{
  "n_layer": 23,
  "d_model": 320,
  "n_head": 10,
  "n_kv_head": 10,
  "head_dim": 32,
  "d_mlp": 1280,
  "vocab_size": 10066,
  "activation": "geglu",
  "norm": "rmsnorm",
  "norm_place": "peri",
  "norm_eps": 1e-06,
  "positions": "rope",
  "rope_base": 10000.0,
  "rope_fraction": 1.0,
  "qk_norm": true,
  "attn_scale": 0.177,
  "bias": "none",
  "tie_embeddings": true,
  "parallel_block": false,
  "extras": ["capped logits"],
  "init": "normal",
  "init_std_qkv": 0.0259,
  "init_std_o": 0.00381,
  "init_std_up": 0.0259,
  "init_std_down": 0.00381,
  "init_out_by_depth": true,
  "optimizer": "muon",
  "lr": 0.0125,
  "lr_mult_o": 1.5,
  "beta1": 0.9,
  "lr_head": 0.0141,
  "grad_clip": 1.0,
  "warmup_steps": 0,
  "schedule": "wsd",
  "decay_fraction": 0.71,
  "decay_shape": "linear",
  "final_lr_fraction": 0.0,
  "batch_tokens": 65536,
  "seq_len": 384,
  "doc_mask": true,
  "train_tokens": 327400000,
  "steps": 4996,
  "dataset": "wikipedia_en"
}
Each number is 128 + 32 x the weight over its row's rms, rounded and kept within 0 to 255. Layers, rows and columns count from 0. Numbers have three digits each. The size before them is the row's rms in percent of the matrix's.

# layer 20 MLP gate, 1280x320, rms 0.108, rows 723-756, columns 0-63
073:107102157186151098105101092047130160101146097149130139175166127142188119072085120123098115197075130194179151147136165084169139137135129158061152125127204091122115170190114093093124097141106187
108:096162119105148045051141117114164096124161096115157105154135123153130148160103083130122096110130132181114092154151168110134136154078177184098127117142135099105147177111117120104146144126164105
099:073106148146108092073078091155194172112130129082111082094079120162160071161146079096141148120086144123099110103104104132104099115084125089167121148129096139085125102136102161127110108124220106
105:151086063096118137070114082161100089113101145194114147150101158138148110120181152129172095096136105176102129100143135090136099136149156190096124119158099137123132137092115097145173074144165139
110:113172144121203125148163153118103106123119157111105104137105105124119095145122255124112123102091143099091131081158100139147160095118116104105143117120108126139195085179125085160179110075109134
095:106136114116136093165110080118070133101077095089196067118165162129131144129166168145173091128111110113147067136129117124080118158153113137157105127145149097152159088073149125147168080106097132
115:116130088115103128102112144125121085127140135097034135125158102114140166134110110155083130112176151172141165178138132140126097193112111126145154193146072085165134106106127185130127074140147176
085:168134154105091110170119211079145192095155112149144071084197156110123128109133136125167144146081075097149176138138121100105100109090146138126137186055143118183153182140140118147128106114151145
099:100116149143108103072149070147222131142076104114131166168111141097114142202153126105150111133144160217102112179177182167080050189091130095126175134143124155153109103117176105179107146091165162
083:125132085137171089117103167132150145164089147135140156145161125113141115171102148147124164105101065187108112108106099111122126081169182105114142170175110078098097067124202158175086046117171141
101:155099129127134112147127096190123122111210089100107088185140180137150139115103122101135146173097125124090105171145106147096113139095111110099114150078124078165140106139129137098090078180113106
110:142145160096126127112139118111128083099139110130135105120059109087165170130106097153159075128090094094097110190219134142081128125146136130158115127110143153146117079152093153093085079138148087
096:185181123129122108136125117139164129173141119124196077128131088117085106137146150137091111117156131103158162127127165094059194131194091155133138096146126128142117073184139083140130168094161115
097:198145105108129182173116148085158115111192092119140159161135148147141135171111137109132079159143161083197103116111130137133175097130123116140086152090137077132128145125108140108124207159107091
099:149135108090097149157146133106118066129163180090120153179146133118109087082173167124161185126122130079170090188149125154133122138106175146087150150105121143145095181131146123142140042124178138
099:125132133152064129170087068136148038154117055106170071135148085104120152091148152111147066112149117107134153128105159104120153107141125153143063132219145144182148137116131154181108107169160181
094:143159047133105145171099113165136118106143089141123104167205127142139069155106089110129144124095141161126148095141140152080150131136095161099095157139122092085151137045155187092169093108134165
101:137147130134140153101139105102115147140171069122119129141078138093131086135107080158098101099105106134133099112057113168162138126106107082105115158127099128162126112147107155137147134139100121
108:175168155064130117178138128093094127147037167097125102150158122107151172069050109147118134117173141167144115059140067199119159126110191110145164140133076087122136062081120111141174120113149160
109:108072244155108119111175138166157139045136096174219181129168159179074127091196151154157161156136118194164131175156124168117159152160139102110155116087114126175106051119164135140097047143071103
100:141171143074085156115131158091163121068080144135064169128162140185183205138212160102158156085172106139105105115085098106068073152181153157096118113099102133129119112142113051166150099114167205
096:172071181103133150141075136210107133139108139160149146114125130126158183155152159117154118116082102102097128104166123178190167118142102171166126093111103139139134104121172097118128122083111138
087:061113195088178171132058097096171194151103105116108167152116091130152065149134149128204159126147131076091133093165093162132111106135115109157153086099058115149131108105155173113066153155076140
094:136113111167117115092105120089106076217201115106093192115077132092191127131150122158169145075111143079117093135132136126103189185105157181085080103151138082147124125131151123113136153073164117
105:142142106136192139103184147178180153106065108124147159143131092058177153110133115133154092031102068111132134105137126122122143122146206113107148183192165115092140138174156107212182155158150163
106:090118125085094138083130082130158180111142126145094103122114098144088147146091104149133034150125115161172192175104186137150082098126197173131131121137114125143125120131130127102123107139114184
094:129119128141117164073127141119114074134106161135192113128107180147169128186149094136123154144139121152104100152100107179167138107177078128197136135169074117180157145079080141182161167124162143
100:097171069113108088102113124116146106109148177158157117151139142160117089127124130104175143117106082158133083080063172122147129094150075102069119084159132136176101127137134152133064120134146100
096:105116087051059122067149121179127181184127122142143135121143123115124168158137127125114139127118124106103111074102124175182134181145111129121162117133146178118145131129104127143111109146108131
102:141188112114138135139199148142155118092162123135187118146197134137149100129137163162130168092150136152076125093079142068072110155165159111150101170148145136164126181129147178176123085161167155
106:129100182084111136102143135116140126090076116187100181160059123109106165151152123180142143102140176114057082144114143078162100121115135138098097162111094072128064105150171092118146116103180211
101:066111146100094165157106134129159088136113120178132101093096077095137137134167141115086128134173137151134120082162125172146169158120101143086173099081160119166136099133255171165102112104146099
095:091143175172137138136122149090141098117130113183099100138098125169101157159100145181133038148147133166084139049195086102152125138185095152149094114156082148132155190193148130121173115116124115
110:135138156112127145082087121106158139142107099126112162116126101151163164123155158144101106163116121167150155130203098125100102162169131144139145156082152107221168117118133176151109136102121149
# layer 20 MLP up, 1280x320, rms 0.113, rows 723-755, columns 0-63
076:080163091121101159152159151165148148108169160149096180124114154150078092117142121119096125185185097114167105107103121195177129147140092194110142151171103142122106106126105189189109143133169116
103:139101091133119124134189135150116115126089194133127094113194196141124100105129138135163185112116059139105126156103176093108147126150075131062098182110116098143129142118114145218130173180170156
100:153124144115096168112041177083115111147124133146083150122123117095168093143116097090080110071085104093092092139116106118151070113148087140110096135144122104127049134166177103113120144143166179
100:212141115153091118139143105122096077138068146121110071139175092149116105129094146140133197162136133035118076133158138145072123116163114103114140102099124130149133140134110236101132106132168096
095:140107156127081124087139137116102152098102069139105104160091181118142111164155128117170063168148148125149082098176136123141163187104155140136115127130113136117028200071078134166135134202162094
097:188154142168121166101079079157143130142137143132147189111137102135148115145121143140131115132100127075120182108149185145138097075163125132143116127152135147147130109106068132138156106116108139
120:138114148120091108064180093129130144142120084154015154116171118096134151127137155169132121149123140136144136188192134100152139146107086170147073126066185155193158076122074119099068147093113137
093:102177145103174096087124143131102168152098127123170165089126168130183153185127059129179132141189210146109201132086128026161108149125102106082112147163128182056141129127144135118075120136118089
103:111106174132109148160125159113104074147083167106114154172123126118142180182120073144194096138139119150110089119107071166099075138131084123107150093133108077149074123131122126153139163074117125
086:150113140176037096075119131116056182071111155166100149085122140092109099159143205112127119172124173162141139178139127085118079106070090147104153123224140146114153099141180107098058097106140081
096:155076115193140138113155086130085091114123121078094097141192097132096194140113124124117156084163134096033089124049158128203116130128082120099143138049122037137153198087084123154121042176155148
099:107095158133161165067135174095129097092098126190116124124129161114122092147129188138144076145209115088176123107177054137211092068138098111114094092121137166174110157108123107112139142063130143
104:158166098154194096150137086146134112181132140096180109074203193168112140055059172116080152148155151102117143146152130099173083122152126147155120127128160082123150103173146067141151108145123106
098:140041149138130120096109124090108110158100120121121065105147163157153091116158104119107130153132105075099136143135169222116111117104140111072117152208116131139126167090139130121120120085137124
099:092144136127199105094134155051073135128110091147092061127142116119139153138189131137158103222100180168083150105079106143066165082154136068112111144168160159131105067134165191105119160133123082
103:079113150146128129123132166135140158128068055124086118090109115163141097119147131168154187129138105097113088059146150117139088101147105116146127156141103081156086162147117191088134128130089143
097:154125098108161170127133121093127126133173173139121103062076135129192111061155167108099150084147121156146173102217147111140063114137139134128155110171109105109170103130156172102162126162180073
102:117091126145080110103173117133163151163159097145168087146132107106143124127086160092195145180132121125107144114174098119168130098138166154125113135146094085148164107133117070187116093108114104
104:157141189102169177140112124122144185149084201106183126139132096161086175096159107113110153114099116158109166104117105148165099101113104104119119070113125160085119121061146164186055087156170144
103:171105159102112127108172138138141123138093138122142125174136117132115117134126147123123186127107134157145189106096122104181157150159143133080174173123210121096136110121163198092134101165157121
102:107164114082113127093106127167116094163133050148183111171108102109160202114153149108162149111143179090155142121067087203099170140120140151163075121133138063077099108104076062123167136101145115
096:133131113183124097103122100137162151130163117116124110192107101134152152131083170137126116117122157149139128121139147130111119122172098139122172116117169164159111139058126137168107192128120107
087:129115139117105107136085169143110098121158165174036101112177068168094139107131140094121088223113095159118148099100112152168116124074121089126105111111139163137122199160133049125166155112157122
095:048119135110153082108149135087113140135109134097121143147165115107151181135144097137136129159147112152139158097104152146136163087156104176172114153120140135083144116118083097121174109093059120
105:132140111177140128113105148063159166131151137104098101104103098113109173089151139153134169100163101071161111113105159079176185171112105158152084132175133124148071102162198152107143096084103126
103:122108174110173083145145163146123069113127158136138129170165151073197097159133110142069146092170133118093162090136104165113084173078179148101095144101189193175135172132163156122182110096150140
097:126111133128153154147122103150150140185093154029161137177125131197126088110122205147170113118135078104170113152108115084142073134148094230133162145113150120195130181136161066127184159067118114
094:131148109132104140161062095080116046111103139080115148124142151094106126082124143081141136138112105130106140163153096134153104081132061151119186090096109118094098105157121132111111164103159106
097:104118097160148118166124132137125096129132125125150156134140137151110140148126118116145086137169116082150145103133205153171106124048170132148155105097139113096143136113192162140132165170125171
106:109058153108141161077104072117128125122122110162117123164097072137166085193124129079122075144129076161104107087088081163111086136128128145105103136195152126110086155168106125141077117164093141
105:125163168179143181162125130116144129163156085182105203133141159135149129131133175139150128135125139061157178149171188164159146116112181088144095163135110114141077126162170113164086088062094132
100:150182168154130098086128157092111144134150149073093107088082148157105143113142103140168088161113081155166135154110121124149125135134183134191127141125146104113098118163150164155144146145176140
104:099151087187070106103150113128143099103125116102183153137102118114085152123111099144048129082090080094160136146107105135116133159084168073096109135110188131140121152142136135155086122198144154
# layer 20 MLP down (transposed), 1280x320, rms 0.055, rows 723-755, columns 0-63
078:126159137122144131119133112150153098066125121142120150145150081115151116020141084109107150127119164170130119101100162106141167128145101089132118140102116154110080096140089143121100213142171170
108:137139075157120143154143123097151114154067156146134130090124141140077102141168160157149096135140147154168116101090173127142114167182130119104100162149107127170115168114179182051141105148140120
108:101095130186091118130029143111098155128145095126120054132111158113164181128120137130089116143090177133151185163117129139151107128069105072107167127182086122176115123128105100183136199086074151
102:081139118177114148154146090173062137066111093112071093120174175113183138169082087144072112173067097167146169115148138128159137173187115117138127122156139129101112137130110115120128196129127135
103:168131147130119117161138084102156086118161147150112154115154099081140135102138113113092105162197134147104110124099139093130105230123104141149071144145141116156099106082117185144139107091125123
095:131178143148147123099164141086123106151133179090153088065157088184133085150141084109184150131122083092079132165117155201100138084103101096200168120149089123165034102152152137140103076113117143
106:110124130171172086104096064084151146097099152138101152087145079133139101154074131196168113130090159101145087137159115125169144128135083062111087083124081104093157139183177064189089112119139123
088:111136094164130129069107183093162138091129172199091115148087144139186141146087130168118122200084120154112114153110132074094100157132125145094177189111102118160126178150117145140102208193122135
093:068093094111135144114099203136173145086159133135156146102144174110132182152119071091081109126118142179142136134098201104157144101091137177127094097111104158137137118136038109121109146117135106
083:194123062121184169084153072126214132145113172092095125150156106200124156105114140157157135078106121107077120094142167127121107141172162152124123115104098109145098074067143156093086148168200133
095:163158068125106118139106128083146138124097140146121105094135156103120075139080090124153118120143109053156137107182131124121194157162126134064118128086088114113082129157096079197101158119111126
100:136118200071120077079164119086180125121151129129100190168121067093136105090190094142072143132152101133148125174141179100145149141140123097142099092111110123115124155122134150101085171140131172
100:121150122178075087153120077118111104125107124135156123179181164141156087115165125087093102155158177071127157146165159143149189121176111107135140125138107126166136129137139135134068140157173155
096:120165105141128158155126037103102174142124131078128158135134119187047083119135140170125211073134103049115143157154130153147123182159119125124109119134159072130140145137173152125127107123147093
097:125135161073167151147077115096166172143130092111101136177143059165094098095140100165095142167151080140179122091124167143115111158176114163125112167088126063112169102121081091138097099131071119
102:154066128144155119123147144126154121111160117101160104127104130072135126133089079094046147104107128101117225089081143094166128117101079191132143085137125166120123171116144147118193077070122135
090:131090110133123094154162119194148154090129196161081060115111117120099178110141125092181080119085106104106081159109138110130094100186090142111113124116082140165133193120178195081146134121092143
099:096167125123147128195089139124092106136099076114093129111120104158114165099143120135100068152194190091144189086158165200157126121090132134154097142101169112161122087141108066123099118114098133
106:127154158094118138095127141100158138190104095183137088120107164118143139168124105190140196132050164161110175101137108122172077147162130099112153149073097094140138165123161129150121067128146139
102:193084096088164147144152095126114188064115109134176122145167138117095105143150101073114176173130157142081105170164148142183128159144137133142143113127086136129120113059135109101171083129105117
100:150143150143141108074115108138083157118122051149145160102124153138109091132155158140106131123061094114060150111094110098076157130149136173122093182091155150168165124105138131118145090158165180
098:085171122114133098148111169116169113101101127123082137160115089133107143133136145099144086118092075090132082110146072093132100123094182130116108153124094090164086092118144138136076131191096154
086:169133109137148171152136130132044198151094129145104121170113140137119096123142085111136161154126118157106101172136091106125121152072125138144150194082134113115087083091095164130081165157135148
092:171134127098139144081089158113154178169148136147090079108105105187133147116084129105124091209117125129091166136134139159091152139166090105099158091111080072130161161130156206151091109070092097
103:071078156125161132078189191135103104083174080073114124117124098097154161091079117138152104101119161147154108086182136139081117158123118151108162116109144087131145096109158085140081100138124156
103:114175102142127134122100153180179138135140126167125114055072136113076180107141110162115120119171107111103138152114146120120117160166129139134188060116104099087138184140060166130144129179118151
096:087155131100076154191097115128116172142099189207194152091090095087132093109112121124124154070095118102056111097127114121163117102216182106139105069115121102142091141183118144150140116117136164
095:130112186119182148170134054153123175118211095118112114166118214127082053143132137161117095139183124140169212110073132107172131151163103140140102127129163121105177180163139052130146120146149170
102:109107128108200096161146105076175104128148146187128123088131092131139085103142192113132097094108186081151131123091095145064147085081106122132129149124191097109161110095109118129183135135149125
100:164073094114122062129139093098145134117138075129135099120127117120146142059082080146146127126113116122181156104126142135150091096140139148147106118144141141139123121138101123203102126070097143
103:111149117227136093113161134137144092059156155146123088146103096153183145138194119101141144149087152108133137122127175065200156133136124159169150153138133139142188113111162068140166123128127077
099:176090157105074153081116146146089125130107130155078099168115152155114097140101110127098128131117069186078165140117112109199138145131135142141124111148180115157164166167123085138093101127149178
103:124105154051107086128131154145134178100143142113146127150144135081213093110090135082100107108141094080125124153080122105163115108116103120103124124120178094061181146107084092141127162077119135